python train.py --d_model=128 --n_head=4 --vocab_size=2048 --positions="rope" --bias="none" --tie_embeddings=false --parallel_block=true --init="normal" --init_std_o=0.0435 --init_std_up=0.0435 --lr=0.00212 --beta1=0.9 --beta2=0.95 --batch_tokens=32768
Each number is 128 + 24 x the weight over its row's rms, rounded and kept within 0 to 255. Layers, rows and columns count from 0. Numbers have three digits each. The size before them is the row's rms in percent of the matrix's.

# layer 3 attention value, 128x128, rms 0.0658, rows 108-127, columns 0-127
086:112163104144153143157147138137103133134117135181106172123115187156157102138093152116128145135133126116127156161156097152138166120109104135098100121082176130128155156097114141125116136127132098121084095121099115119090128138139154102158151149094122117106145137087136138109166159125153142126160125124089111165054119137083112086136150164104142142128144113146141102123141136085134126105129
092:121132120133122126137153077122159130114109138153131121158106160154143137099182135096170126117127136095091149105121106180137148123161112112119079133163161127137142104127134092102158076156112141153126131115114101118119179130186121115113141157130119106129104145121111102157139092108155120170135085135122109139054160126155139146115112130137136141140171114136152133134152124159137128190143
076:141089146136127137114124174128123103104132112123103140111136141123084112139130100134101140071084178149130095116115128119133122101096137083156121136181157155114148174094115140155161110141154096097098119105164122105164087105129172127154144149137129117079108119148183134109125104101147140095125126106152088101123129136095112133153116145154118121118129188103115124157139151154137156124116
086:156130144132079124138121169096138136116104133091097099126131110138068101176120132134116143126144144155170148075117111080130118127108098126112132126174120149080135141095150121147091154143122090106111126082137164116153137113134145131120127152108090119168128167139150108104146101083145087126147126103120095075119149150148115116129095140163148103154082113129140090117133123140104137149114
082:129166153117149107148106087154123118114122121144140144141143139125099161137129101144137171088121139135152116134095113116121105118096166117159094157225102155100125126120142111115159120113056136169139145125103116133114128082145143172101129119140125120118122125128105139149106096087111145144169114120129121138124147100148122124126075161093123121145120099128127143086156113185148155144129
088:136168123111110191147137137130123095132107088137121183144109142094147159127155181126101123146103129096137152191126131143149119140122119159127110110099129102131164141117110111119121116145120126110061129138117140112145122145103122090122115135080123176132141163124150116126171124156114139078130137084150105107103147161102097101120159134096132134148117116149138145119121142048151127134139
089:132094092106180163144153134143119148146087126147144144142162138114161153107136143126094136134108122117136085214129157170108111124089109142148110125082119126153106127129115091099176127178153143138120101139092101109132114128082148143065102116115141142089134112118097139137150185144142166117128111088109145128110138129132116122095139127130124112115112110141143142116088141120127107104114
079:114136102118137141147154122139149191151143128113148137113118158072109141115145178132132109151131165097138147149151123104164107152160112184119166108046142112185155133114120121146138109116133141156141097100110117142143101115124084175136102119151158149164127123136141104114130159153139145128079106151119111120131157133130170110147083112107137127127144128117127135141120113081149095105112
103:145115124119104150110158116118144146128148145129100183177111122164148106145126130134084103146087103127126149161135121150124123097089133109122076104106135113152121117100136150133108138118148130117120132124093126119145104146134122088124139157101114164121110144103215127104147172113148144084145147114124154139063105158106069150172162126094104167146128123123116102144131117118137114098123
090:136177127098174146170112173117155113121164119112120111120140131101138100151108125111117174152105122077144098074131125111155143137108133152144121130107115129107130122116145132120114154130127114133134152105172138097133177106103124158145100097130081132098146132115105146115117103132123147119134161109146122152181118073113136107108200105142175106149084106133135130133116132133112145067128
078:149085128093089076141091142103132131116096148144111128127098112145097149121113136134094154117121173129148126131112159097098111098096155077155130156154104150138123173154158106155121112119106090105140089083151153129148097136087156129074150148107101140118152118120169120124122144141176104104150129104097153084115109098135138149114142127137124150117134102127113125144153108125102095086143
090:106109126153071061121125097133139129140108127116114120179087104063110128115132139142090130097167119155116146113124114084108135130173147118108128117181146165102114132141137114164120134104131139154139130147158134178158145127126103145116116159130154129155118101152140152121156111080135123167070128120107137131125131110122151136137076137102147112146135141117117147121140133195166122136109
073:096127133140087101123114117147112160112107159109138168077108141130111080118142101097151166139117145143117170105108111098125166148107120078123104149156117131087139107065131129126106099132113106117127130112124127102130150130154122120141134153119119142121143128119133153106146106120114105130093144086084118124167105152144049115128109147129099117129181152141107097141162169131181143158115
078:146159099148185149134164144170116125135133114132121108125144141127148144160150160129086136136120122138107121156163113127144163133132131139178125119107126100147104103127156132154124122133151114124122103136131139106132141158148191146145149108085133080172135123098133118138150113194150095118090164139178128100107124097119162137187138108178121106136120157097105135164103112094158155130133
083:111141131123124168117123066125127151154112109116124160081121113102100117137114148104150116116107156085079155084108110093135151159137155090137108125130127163136181135138116147138100101102148095124177107139108171120135095117147183100166115111126176196120129102113110127141097084137131141105095124133141122140095134144140119137107149147120153143140112128140138125107109180135092118130132
087:106107118144130153183138168103128124072133135169118082134098119141138127183139142134136136121117120117114091113159109122117125080145114103118130103125180141182111143156155138157152172120136134134139125113139105114159139151102105128158121156172164121150151130125133159103102102115165157155105145121128164150104122162147130155140161129182153118093154148122111113162175160093123120119139
085:146113115181120144131099109112162136133130138122143100139104134079139108160133162141107161157103112103129117133161099106139133151102130130130155151126119145089103133098117129136119160131130136140098127086167138104121107141167092114165135091127096159157122180124109125115163143075120111167149129103157099125167143146140142133125179122143132126163102092103118158103163194143119172113156
092:149156140123194158113150164134124142121134139130108139181133121131137150161137163136126095145118100118154126180112144160111115089108129131154124100081119123157159119145125145110141115112175100106124117127142144117136077161126131141156119096153106147128166165144109114073114157099109128148148173132136149101125117159119112146107165137092128131097112140128136113134123152035157114134141
097:124133105145111094111115163137131122071157131111125171131131136160122138099104097169173100102126120127133086107139132079089106125109125126136115110167142148161124144117155135128121150141025118136142154112144158162114080114171114139114114147150112102110103121149143134144151139112116106177118137125121114107164133116125136084132083142084119144095155109131123119171126101129145150125111
086:107128129150230142143124092153139154130151122107132159161150121135121141117134100127108095125116113153109091102125157167127142148160154126129149125127163093161124099139152142126129130124155130111139120163128083143082170101129144109140138098142136132133114077136093139131094121133162155108127137152132111119172083153115145136119171089116090145123124161082135115131106109175091124133106
# layer 3 attention output (transposed), 128x128, rms 0.0686, rows 108-127, columns 0-127
090:116130163100146133127120127105157080138143138170154156114168102162134075123169156154109117125112127124140140179129165132079146093104132137142147096137137088160124089154118131121118100174087074099142166121126148118152134055114113112127138154137107107118150126120107133120125103074120153122094128145130142112105123119127142125118108123172109147108127142138164102100129106117149131147176
090:110087155090147126142110126154182166128133114097139123131105120138153120183188114113130130137125174128143136103153107096146120115190162132139135140137103110128126148117137134115101115150089085141073188144142127183129151173164151126141116107129108124113127128109117165122155112118110164113136158155125156126120095151117167143120131150094148151126125154135144133126146131111139183124085
074:112119081095118137076160109127112111132136079171165133135168110108120115091123124106180129086097117092092109152168149132124127148108114123143109148145145137149125128131162132134112156157097125158127108122101143158098111136132155127103131110125116138128122111164092112088136091146105086189113151042138120115136144149159136133136116149125132152119139156108125114110187125144151143124132
088:142119129160127148095180104121156131119116096118146153121130083110124129091135101150185166121119123160129139131129103147125131137084107117148109179114140107096136119125108159201122112111147121177120113120105111108100114166116163126129137097106090128129132132162117127145131140101132110139135119039143163084142148127159149123110102126125106126102137162137127054118129134139141111119126
077:090086098142150127132105144149102169087112129089116153137135136130099151124113093138164108111101153097142100104125145075143108140148122116164096181122138129121102170162129111117139118144127141148101132130106112185119162156151146156106121108144136121112079082118138159135102140155150154138126136102105129167135144126091108120127165179140159132163127139137140119137100144170102111132072
094:142124122065103146116115102126124119146143097130150123103125167107110138134161183122117134121116118106112100177160146088118143129108118163112152086130099090144104097124087072142114085133138131085142093133130131106162122096103117149081121163081100132147169158154097125152124133110125121085106111100128139112114158144123101137130116122175151114087115144100125106105099119107113132116160
094:119150087106145199130070136115106121153123120125178127143148161118154140093113127105114110108099151108139123147147120089127131137123142168131128122101091086129098143148101126111151115120114147102089133136123132166139095112114125179105092122145107127158145137143115093144108144153130140081081130183120121181116185110108078140115153116112126111128144120112141115126138130126102115076114
083:132127094132126111179128149123134090131140133103119093123134150126146136114089129129072107131128108146130114146148163115113059090119122101121162078135089102136127141126126114089082122103135113099144124131107129155130102106112089144151106154121121188133106178138138112120123179156137126105152087193132109171140137150123121157126140144132149111099106112099088130106134175102152146119124
108:160137129091103179090120076146145131125133117150134122106185101133140098118105130141112151135127116125129132173120139110102171115142103147104087091127155150138130096144119124136142113104090104117168146107164132129123137101118137087107135102139104114177181113148101132113127062066144152120090114115135155129114140117120129105075099095150102131132116148137161098115112114092151120112138
084:164122111156147120144146156132112086143141097104097132142141158103076154077154152133154135111108120120121112138122187136135156119100113122107162105135074097118064126158139135125124119137175176138167119128107127096162153058098126144119152133134140095124150143139137142154163151131156109159128125160113100158135136104139109144162119090125128118118133140111122156146143100135101092157156
090:106136079131129184111146108126145155109107115097152134132138107110149138106082092112131139112076153124124122122136084132119141169139131122130105169110176116109123122147105145134156106087127146163109147129088132143071130165132132097141087108114145143148113080132103116162136109127141151141076181105126113138119179127119105118102154125074142137136177138139128104130125117139140124073120
088:098119143140093105117120133122110123098103120130107124127141105117146147153102122136160095077148128148102108115140104132124113090129101073144108139130129120110124175125132114158140154121161117091125139120097076168102108207147128116152090134102126164122099133104127155116123115133128106110188135065188142108134087144138117113155132170138177129148135114133116135132146146132143108150089
088:121175112154128129144138147092095113147118080143123107168148093143115106141145142122135138097106112110112099132106163120132117137100157135158120152114146091149135132170125076123115138079085107150140141109135202136117151120143137120112115127111108108109101145126110140130177100117098105146116140082120112066101112134158145165079122124133128136113156122115121076132175105108136118159167
085:166120160108111135155117127140133146131100095160148138155119135103171124158171125103125130134092064137124112110131158137092129142120127162114152076160143109165130099081120171114125122120136102122132077164131129063153126083116145139123115159085149122120162159157113107124139141140147113150164132148094115114142140135122110096153115109134105122078088142116161138132137112144138139150181
078:160143150143104096125119137074117138110124137107079161152133130145098147109134199170115117136105129148141081156152131117122136129127070092107154152111116176122155103153114107105117143126177101136166087139134132127113122128144141124140179163128129149119115130146107115100150143117137089154127119144129127122146120125178140148098152119145179152124126112090116160083140111124163137172096
084:160084156139104115107132175146136097146150117120181087134132115130124103107124144114145102139122133107128139119121090142146154153202122130122159077126159112128127077116174152142115138121096145135117186107136090122133177117161119091154139134097106145131133107096123160128100123140109094147131183132174122124152108141119147078128100156143111174119118110135136153142114140132141155112115
090:141113142108105129098202131131149119146112132153129127128143118125106136115132095125166166111182113133115101109114125130116174100116102120114149113107124092100100151146108148108121104129181131128106118101116097075183127101104146138088134134087107134093112117153104182127176166141131129140128148058140153111128130145146166099112142143126139134132154114155114158154120098117087138144147
096:156118149098098145123119134153169142136142160113173107098148147138127109081160146100120132170155125121131104150134077119155161136143142164134161109134162143159127120104126132103128123133145132118141115151131112091119124107125121120103128129086171119154155118164146133161069136116164158129135124106167143126164149109092139055121140140156096149096076107171130154134082146118109134105110
095:094115103127130087126105138182137144116119144099109114095149124134120139109098091138143102160123174142117143108084130131149129112108168082136089160133188163148076151126145118149138125145118135145063166096114114160085127144142121145164119157136109142112108076103151141142100124111146134153146107089097128143134127134077114146140154160141115141140132121144163091133147134103120144094109
083:169112152135134116156127103144107108154138161123111131126146133126133091138127126123146108125148113130120140115134174141101133112130154129143114110170120159152153132132174143111128205153142137119181157139171127123133094100132111124177140133182154126118132137098145125096111120121138095130159115211103106140148119101121152140136139108141117098157110098117128198148136135119157185157148
# layer 3 MLP gate, 320x128, rms 0.0811, rows 0-22, columns 0-127
102:119143122139110120130140122136132123128119119144138132113133128131150111128092129099148169086141083089151124151110134122109109106151132163114114123097157096141120172143123109096124108096145081044152146112139133120088128128134136113121158176116121130095153128134146147104140142164069125164139144130155119181137085105093129146189124121095140149143198120130104165153136132131157135106137
093:127151095107139124125125135137112117122140147087154150138139108075161134123148160097066137111143126151180147182111131149109164146124123136167120121097107124149133188101144143085134127090108166120092154137129178122103095125107135123123127131099128140104139131113108109134095150146086152075136118152092135144077129088173137127100151145123153134083116144126152162106147124111125137146117
106:133096134119101171159139102170106148134118121117157101181097163117145115144158083166170118095088125131156154123118147141112086167130169119133154102136147141150113139127102056116134152149164130124124111112143124085179122115111143130133171181121123152142137165117136141100143128145149115126118095180151104114143118137151153138144123121163121135138117120099141113082121124137076123129126
112:132151135149069162159104083112113120131134122127136117141097098126141150171141109110131128126144175111135165113135139140145151091153103133130148139132157108134125126120118149143118139139125128120149133169118140090173124106144109139097097097120152161107099179117133100088147128138126175153148142169194169124125117106116165167140150131125175120184102162134112149169139135129139113073130
120:092160117143080108111104115159179124116172153128127175134107109097132116132155117137146119141160148153112144133130145124154138123104142128128131137137162122164115166091124140172128162097124137107083151151116186137095086131134127137174142162118131131142110110130167087090098136116109163121124164124150192106120122147098133157135156139107118149135112144145136170167127140159113175118109
103:108118093138118101167159118092152136149106111110122152157129157112111107125164146083127149101111100177104140167116113127147122123131097066179173105106118122139115160096094105116133142108118161120113132082095126123121092128102116141115165165139098133139127158140134117105135136128126131150094079151078125100099148136136168145118108150116088113103116063141143124128130131094136105105114
092:123092111136126128077147150141125155158121146120148165124094186099127122133121109160138089133129131126115134102153123116133137122107106108105101158148136089095127102134130183154142069147086103156096076121146077148157136119146134162158156137133116103167120132092120165136155116065124099123138154120108122109162160143086156108133144133097161118128093118123150120117142128138152109107153
075:090160082127135120159123173135184132129137125110106108108112133124139151107131140137091116110118187191099158122134100110109105136132147070122136156113125177086136123127096151160163130140114153157151129125149142101080087147097112125117141144134134146131094134149113088157141136121076123116112082143067114092139104146138136145114129117090124131097133134133117123091140136123109136121095
099:126119070180117085103148154143135165120139151101100141080095134102110100133123137134115105107190169092105161125138122093142103116105134135104142119142092136163129119094114142180100126130104158131101150163145138154114110118106097149150159179136125155131142068116131101126098122133094139108144104118154130113117115115094064135106116136143152124117137145089118134126144109119133095147145
107:170095134108136115140097151145155129102153108115113142165127145116149155150155147084112139119128112113183119185132136137137153161154111154138144107132063122111138113118124135128123130127110135135129103154118143092151141106086123102139168160111138105133172143125091142139102125127127153123139186130108170171141127137165144106082102121122109097115135198130135127122130087148139151175174
081:120135144090081133149166124113196109170161116110130096141101121136154106136165178139108150153131103162163159176128108158142158101118121119120149122096126144096109116121102127110123117117166151134150158118121134125115157089102126123159123147114096158158132179114147111113163103142161119083134117114136122121107093123109135133121140108175162113099126142135146166113114140067129171144137
105:126100126147071075148119110150135141139130115118147077122108104129108163173152131157135152125170170132090182123180140125149094111146135133133130131127156135164096169127146128170116151113130139154098158131130154209127095126151125107142144150130133121121132077145140105115102102155108139142136101114135101136159112132124137101143144128134130162136111162113149131152151140187110094128106
109:149155092101135118103165104109169159110163130111148127196130091144120139141122134106135133149113125146124104134179144112117144120144134089119116091160150133136080134138111201156135117153153119145154138113152096145146163114088084118161181104103155148105117115127154134140169137113134114099099155129107141121137128127121136144142110107137138101116126148180172105073111146095116134121134
101:139154161132163156115167157146138148093117111088126142129128142136141098136157181087068146123113123143143171158145140163114132145117121141123174113073101121130167112125126135122137148083145148120139096123152150110118094108091161137142128120108108138132174152127126130152079123163084123107116137150135130139117133109173120130101144146045131128090087115148159147135128124115100132143135
108:120162159104104078130140122118147153123157119107104117148118122135101133127182127108124151126109129140120144133132166111113129116194123119103149114129118138144162151071123096132135121101098137087140138116130182119089116112123130099118117166104129113128133124096178133145099121146129123147112114118144131197126129081134113168118101090066074121127177118155122132122152099102139166158130
099:137154127154122142140138141183134135133103136106128120098070078133090132109117137136135129169136136080092148142145125123129116120163144128134120123145147089142128098126123141159099132118157160145155137120120136199180113065156110104165100136111124139174134057143125135120166108135152064156138111130100139134128105159123154184138130120124160135121138144100136122112141135128134144131143
102:081150133136086110133133125154139147082134128098147133178081093146145100150166131120100159124130082144115132130122115092131127123125080080118138122112159124113101155112122141154106155089123143123141141171102160133118127098119133101163157177105114121115127165133156086146104119105094137142137146125116111156131132142114142159060124097068099119141130154159136138134148169148133151118107
108:112140108206100113103129129143133143147167151097122118114087123158152115156133136129110116122182156143110127117172118058107153092086128128092145143161119117101148110127096135139135122135163151157095138170143133185099093115131103141139156156110149151114136126143142095118168112111123104121120138119101148071108133166107138137099143138099136136159152111123123108146144162119144090104123
103:125122107103114082146120141171137132124113144158137118121108132096125107134158122156115123136129133152104172146158141091141162098108099121115124159131186157140114100093100122148132131188137099138124156136132164201147151139141141126114166147139102122099115150136135103081144139098123120114176104142117082101113111165063157156181130130145155142135105158113149108115101128141133137119130
110:106114069199087116135124142148093136124122127094159113095129121139122163114126146125136106113115143140084129080140163140156151135102136119118130157183172152154097133098092125161091147121122164132117134149106129147126099125160094135088164118156127121137099108164133119132104108107094101118141143129166155131155140150082168166139137139172149136087141127122145120137121133143119093094140
104:119134117147137123141146138138111146135121115097128100126148160130095171139163113132124159143127101158126164133098134160116088102155135140148158129126144093168160082095123104140138134108169126077147160111121159127152128069125146092125148194106114120109152166148090121091114132128127111180154151137153118140147126170168136131143133125148138104123141112145110147106175092086166142157146
108:128137149169113162162143132129118128152133126082149128119122126171115122142137144088112151106129127156161159141147145153139126131131064140136113110100113100123144152088123136133101101081129107096160116143153151074139143062111125133163192142112136105167167161097107133116136128127146147152131141122160125138157140122130150126126132120161130151122138134118136195168174121082142166140147
106:089116104159114114108126125152147155133139140137144114117083133073146111105135138142079096133135150120087134100143135118137153134137135075124145178135172159113130151101132123163127136099105126145091123120130142182083091161152142105154158119143132167164136113175157088114112103107087110184101116106075130113133121148103169133153111142106096138108122117140134132132104139135148128120094
# layer 3 MLP up, 320x128, rms 0.0696, rows 0-22, columns 0-127
094:139141144105115112147120099134112160183134118103154093110131130106120119114113076157125127119156081096134129134132116115126085151141114154154103126117174142161115114157121104113153094136150096102169146085157080145151117142131122147091142144136115105082146151148172119088143138120101103156201129147129117171140102152106117114127089110144154144119116111145113152123102112175110144112165
097:138135123108093136157148111117141117061123138140134074137102101189084157158144154135110129139126125118147103108163139072099114103105145149126117120122118106169108089144166106116124111116155153117133132170143116109156145122150117124145118124143150125140100129132125137121127122136192106165174157127146106140138105149108140138087159156128100140106128089121101103163114129106115160090191
106:124150114128081109109143136162128150146128150130114084082113099109135106104131178104134099158133145102067126161147127070123108128104126079109087139122148136136140134149113118165139062164152081151110117116136141148103137126160084122138130128166129136158121137136141141122119144096126119092103113133111116089121122140053149152155144173124149126127126163113124106124082132122120133136105
108:138135152097128121138145106095139154125112139123118144154151134148085136152146058108118120117143148112179140160121137105136098168128117157105144088123111147138143140093145141135146111081101115113114119139098112098140141138187127140114124089144090103119172108131134127092168111131152136116158167123129163162149098179096132135116060112176139151162146117154118130114144114171125127148139
115:170135114141090087124115106122129154104084069113129143121154150125148130087141133143127116110130089172102116110135143115066098141096117128108148134146129123128124097185107126140128102112181147123147118087141081155108147120073097146146112129154142151140127130161069158144138158128129060153153109133095108123129142097157111105105126128102123114111135160128114132104137128128127099153111
106:111104154127114121160129131149185106097114135130149128100069120150137172093143121158133114117155201156154110107092100137120093090111126118132124106151149153153133139127081130150113094144132122158101122150101160101098116123162119131098129096117076156191118129131151118160100151134119137160136091102135104156117120146176135127129141101114138143131158128106153132120151122137106149116178
102:102090123126128134105141127138091135144122107136134155119156134133145135132084117105168145092102101097120123085157141142140082102154149146179099125096136081170079149133128133146082126175125151141092123123175110119161157135166168151143115138143118134109118132162091190143148124104086134149123135113110095126104145129153138103133080147140167110138110125113112143179110140127131122128149
081:123085106131131134149174136148077138092087132127113132093125167157143085124155118131109162144148129097108103120132093115139057135120142166128136164132128086143138100111108110135130126140107132196147144144135141125177144106125164119120132142098115135163100128071130116092129125106123123127111139110137138120121123167080121123157125062091174157134135155134120159140159120114156128128131
103:111161139158117086128114112115133124117143137143144208122082147099137148116104153110075120065142190087141084125154150093143087172128131134074114133125112171169164113143126127144133127125141133127099119146147093096122131143076102141120116143141119147116132088142142126165132151134106104147153142135106106119120124124099118125076119165127154124140140131115109129147124100140110104110152
100:138156140085145106141191139157140166122127149127114149115138138153129144154175156136127139138120127083119125188147144145119132125132108149136117125100148142118183118141106110135135164153150110107162097115108092111158142121124156129118120067141165161127170113105101134162125146146160099157138147087156125145154130123109142116081135073163144139104108126095163126148076128167131141125107
094:113094127127134141176142149152122098142141139131120131067079119090150082101127095139092103123133161142113110136115072152128129117130125125159119113093129131102146089117096118120112094138139096146129155171145171125104113138129171133134096131104146155157127111149173107148132160155082125089137126101073124111127102126160096109066128127095097145111125110099147154120138145112123145106149
109:165128135124127122113159112092129133138123104078134134157125164174144126121108138133124135110118106139140101146083141105152109144151102118117147095071096111156154102157114119120095144127153116078136137113122114108176162136103144120111118133133123117156142182134123172136130125166126160132136165123169137153142148124133152152062083149118100061123134127172115157148126112110179150142138
098:098138151186151141164119119138116123144134135161103145094162116109138115129132110122114142097169158076143131125126145111113140139142133184097175147101128122118158108102136095153148179117081146095097133168118169130131101115140132148089126165157100121159157115152118125113087115115114154153176131128152130107113130168099151100140161103135125146177138142107106145172163117121146135154137
096:117125155136156096147134148146162150151113147147157121112069150128105132084131105167104111131145103134127141146112126114144175138119129157118134135106120120128090132160125115137095140136136153089099170167150130103140148115131144117124094124118096089146137089111120160126121092158113193145108107111147087170131079133133104150141144101142179138154118186081118157172137124165126118125127
110:158062140102150154127149130102095112141128070143091128118145129112159151137159132101126124102103118116171100143147123163101077116129103158124148106062122101123139152120118137146103143160125129123117104161130147085156146079136141121123147145136139125117177104102109154153121113137139092158117172127138098153100126130151124118139135139134150158135140142120146135202144100147102087096139
090:117095123154103085123132123079129134109135131121122097148169178134183101169106132132114152126113122165142092081118136134117091101112129105119129098095125143114123147170098132116100134102086066128073159121116128128095116149112137114087167166129104124140129166139141120143092153121102162128168128127112150154140096102092099093155137131114153144134128124131143124136106151133120092169107
109:082138195095128153168122164129109113119141128095111139168096113145167111148157151137114150152120088115168129126119074108135142165135113118113126135112118117120117127120125103097151134127095138147149115156140139075132106138154096118129105131095139099135120152087127133132087127169126133137106121127130119168115135115099121135024155111106129117147111125132112138178138139149137175120106
098:118147156107145136075110106105146124143120134180093082132168081104127125126134132080154147137125140115150147120098148154124100091162126084163109111129167136122130097144127122134094140115070122087142138114124171151125163069097151122116139132155128155171140142129150155135109138107111135133136145094150106173158119111173146115128123087120150092133143178107144144147128127123153145141151
099:161100140151117117120139111142136137112157106165155159171144121137138099099101129133135147149097092126130121151110176114137108104158122098116106120111098103118087153152155145091085142203093119137102126121104178152070112119119127133097150126077164086114113130104073160114130143139106131113124132163176105118113129132122108123155136109100140142140094144124147088115134124140106132147154
108:118153082164106132097156128143121158144073146123133125123098119091116127138124140124141147148135105145147130116144151167122115124116148148119135183172124150103088187143105112127138125119136167176164136135140128131138125172141090127132147140130111081129074118102078112115144107105145141149149135106120178120121107131145156164145120164143125101099178118093129100144134127184100155107146
098:129138133089145110101114162137116090127176122124099120147105141147137119132109184115131105109108119119114120149164121101131148133165134109143151137097082147094113167116151157127101083171092129113070121141087149147135101112098129142096106080101135099099141135098137139177110121126140128123098152125131117127099160135118105122124152167074127122145149124160153139168115154166126086096101
110:138166128089138126152131140091099088158160133157126116110115117141118085131084109140129093127107184107118096177106167126070128097147147123119179107071078115121137095128127122108101147134125131132134149155123130147144144136125112116118136119108118168107158072172167119147106145146126155139136108147127127146100183128115122112156174120119129143140155147140121134109121125176092115149139
113:117089118130166112084118126155137119150168144127128157141136147152121105124083098137157148116126110127148154142103169113156143127103144183125112132172117142149104095131154130112104109134086118117144105096152099162186141121098150161147086080110180133162175166145106165154108148148112123105118109148155104135128136127100118135108162149154143100119141112150131139123139170142138085143149
# layer 3 MLP down (transposed), 320x128, rms 0.0535, rows 0-22, columns 0-127
088:121113123120127128112120140134129142120107126113120120138114105094113143075097144179152128145118143116120162103112111063155167119129136129146170119146138180111178112078105131167136113143102141128135093120105111168163160137127094121088086094141160138132170142169150127090116100106121119139143146101128142146176120125139107127103100158152119094172098101125120147093143148155096129162119
094:098102119098107096099076129151102157130160159100146129143164111100125138140115105099145093159199145130124087112089131110092143131099126113122111132168139100149131173138147110100155133103133162122120130157131127124152122093117085127105116131153126079125148130160091114163159130147112127076149170162110123161134122140127110143106126144137144110066103122174130122128115149133116154102131
108:104131101121163130154111092069118124153119121152154112149120108163139144123137155118111140110117150119141188079126151094136117087107157137115124142120106176158184120114116117167124130117111104201150128149122161140134132138124159084112116143103106121088134142163130094149139185123103123156135113085127100093111108129100127100122108123115136133119138127146096090138165153096159153133140
106:096123114114120125108153095113122134126098109145138116145152121114102112146102123113092122105132111126129126165135126126165109149161129117138174087097134155147126130141139108167131100095130128108083141123124115071146177121166181099092130077119162102119157120108148169137166131128149141100152117100119168144112084152159095134129112152155145133196135134150140150117138089145126170154159
111:255099128151093110142154117115129138129123104143114128104170144137144128093124119152116122117107091151118138145140150146109130127124121120132140136135180143092139121158099130152087114124116118105135118135113115158093139096090095141160122153144127147145076157177101153136143142094121118151162127135157149113151104117143072134108136165117143100093144149125119139103145124111106118130123
105:066124157112144141120127144159142095135136081185101160116075104150136150146116119144144100169128153148135101083129144103112099122128138115128163126175186163155144188135094108132111120153117117154112154138121140122105112114117117082111170116112097132144108118111128100152113165140129087138115097080128142163123148132147114116168140144135100089094160136132147118124126116114132137123107
098:140170130122120106140144155148148125116113131117127093115117131129114173139159112110092150135127166154122126160102100115098166135106138097130167140142114154124179121157102135083149172143150165117169145143109138146073108134081109114067120127146161174137143113116148097115125151169174137126098136137167138139113107122160135171108154101145096134121167159147103136141126112125137130116080
083:184146107142158129089115127155129101113109153101134121092142116099130121141109133152163146139178129082077127141101148155147124150132105117094144133141097137116132114103146101126146109123131088185120126151072191147136169119115163145152129124141075078140104144120149167166127139090116133136133165119123102155137139114111128120123122105154081155118116079159137116149123134162123122121138
092:123144141197168131169107110132089123112100167112134132122111121130147131130135150129065111106109104105137124147153138113127127111106106156122155111126140149134135160158103130149147115121093086162113130126111126164170133138093121105146121080192134143120091106152146137158176121148155112080132141114165137122159127149129119135113138106125102146147142133106056172126136101159090147104133
105:124147155150121125140167092111124158131138153132133115136155102152122086130111131169096155125105114149104153060093145125139104101126169110154170185131124144117095141131128160136126136129123149116101135099140118140109118147134140119113116127134148103084131117139114120111170200131134140152131083143187132090118131116123094165175159116140111141128101068097165094139124130138135116096128
095:128124092152168194107131120131118128112120158130118145097082126104135149106105107135111112117108139094120158095116124096085101117121105155149150179155103180174148131082120121132137133194104153147117131120137111144092116125114097121091115139110139163111133118120079157132106134146138138136108124191103077120140155082133132122136127168135106137106143154099142146113135114156109105133108
108:144081127187125123151171113127130136096078128141135131131115122157082179104132171152123129138104130105115149115139128170121152142086109127128122105106148089136166115155153114127126125089127105102160122127090113143167146102138136125119144075109128126137115129131143146115137129132120133149183180172171117107132127160109161101124118151094113075141155131157157188131155108132131114142114
103:122146128091132098127141134127119129112111149074152118161132120145088099201150110099126137116128105135115159147158159091154161132114112099158166108170124113175151112117110114132075153149152131111131098120135156154154145101125086086169192142118161120103120078137151126134097097102139132144122111118149157107149153166147104151137106136123133134128111120141151157161112138137152153136141
095:076092135109139137100154178118125099134150177162137132118118126141098132155085136103144129134085145137145144131145143175141132135148141142099101135081163090087151164162113125096098151156128087148148091131118159127133091120111148148137139133125149147162143163102093105138130158135121159083110105146148107151176110118107090102134132147119166140134131112162124070137124140099145138124123
112:148105108144129157150166132096120134128111159151131155136098126133143093127135122146167092058139076113161119147095114124120117125093106140125142109159134050110116115189130153141111137116143115103107148136146110130152151102154119152134140105169154123126139133132131168130124156170101115120122153170096131128116102107156094119171149116147150123133088153140161163153113128157173094130111
094:107148132132126093131100106126114177131117108117130119120101131151127098193104085168150152152112136138126158128126107084112079085142138138149114163097099113121150128124142112109083146098119133092090143112109154123145128138136110091149161151126127166142121133142133112150079164143122131135131145180141152135129102138160126164144150157138118138145141116112193107150121121133199146135175
112:104146142117144153138125146173132114144104197145106141121108138123133158146123101117142116152144151104153125119133067139155140173145148164137134144128081147113110139140095104073157119124070146127128107194134149117093078118130117122092120137106158086135106096090144111100132128170123132111093103086116104126100116105127087131130132099136132126115094097136117143173118095129131114136115
105:138142150138132117099131145121140146132135152120086092114105118122109113134150120149174110102136191128113126135121107116149100109181154113167142150089152120143141106102151116137077106134107166127135107128145151138107143122117091105146167155138118120143168116142149165136139123096073139166116166126139094134125087093140150145093129104143131085114097172123210122160124115106130131110104
104:140118134085151118104102132141159143175144114104125119144132134156147150192147136142131149118122111088143124163134118129128178119087098107158129079126109124086123087129140135129123142143148120092150148150100169121115122140125152109130158169103129120090177159145155130135080141145121146128133102108124112092120130113070142103127152128092166161145073127125107084096093128093140137137104
110:051132128141078088124151165120139129187081138122172117140131123130129109119129151130151167138142096124120120143108153168098123133102142166139129150142126145127107152143114103128145124138133175147129137151123079123121162177153111144122141157115093064152105127094113141136165141151118098160120144124144143137064131128116166153159142141116142103104127124138109109106117117171117169141126
090:173118155149096069163105095125168103125159107114135127125139089109163104184136139116111125136127128124158124089150133147130089134115124143164095102128076108129184136132147138106114116106143129154172129202119136105123144137117113132115112102168075181099105126116113168101136130124076151123129114137131131146103124107124155141145114091124083139120113134145120106124120161146134142133139
107:164095114173149128120150104150096096116153151117102124111140155110108109148122166097096128151124119132165114127147136130138131155096116139172137122142069131134139160129162126147134165105136144109171151122119147145146117117114160152161129109135108149124111124105149122151152135124098127122151169205160137141108140122102135140158120074192145147115100147133173148104116150153113076086136
106:074124151165174118141099127134142075163121162148110079090104147086138149109131155135161129096126112128182103122116109176152093103139145141137151136128116126143164116139128169146112120121127136136139151146141161104116138126169152143166153163129156111105119106120184133109107164119139122141132120149110097159148133093147160103114099107131105090139118164139121141125114102175118083153136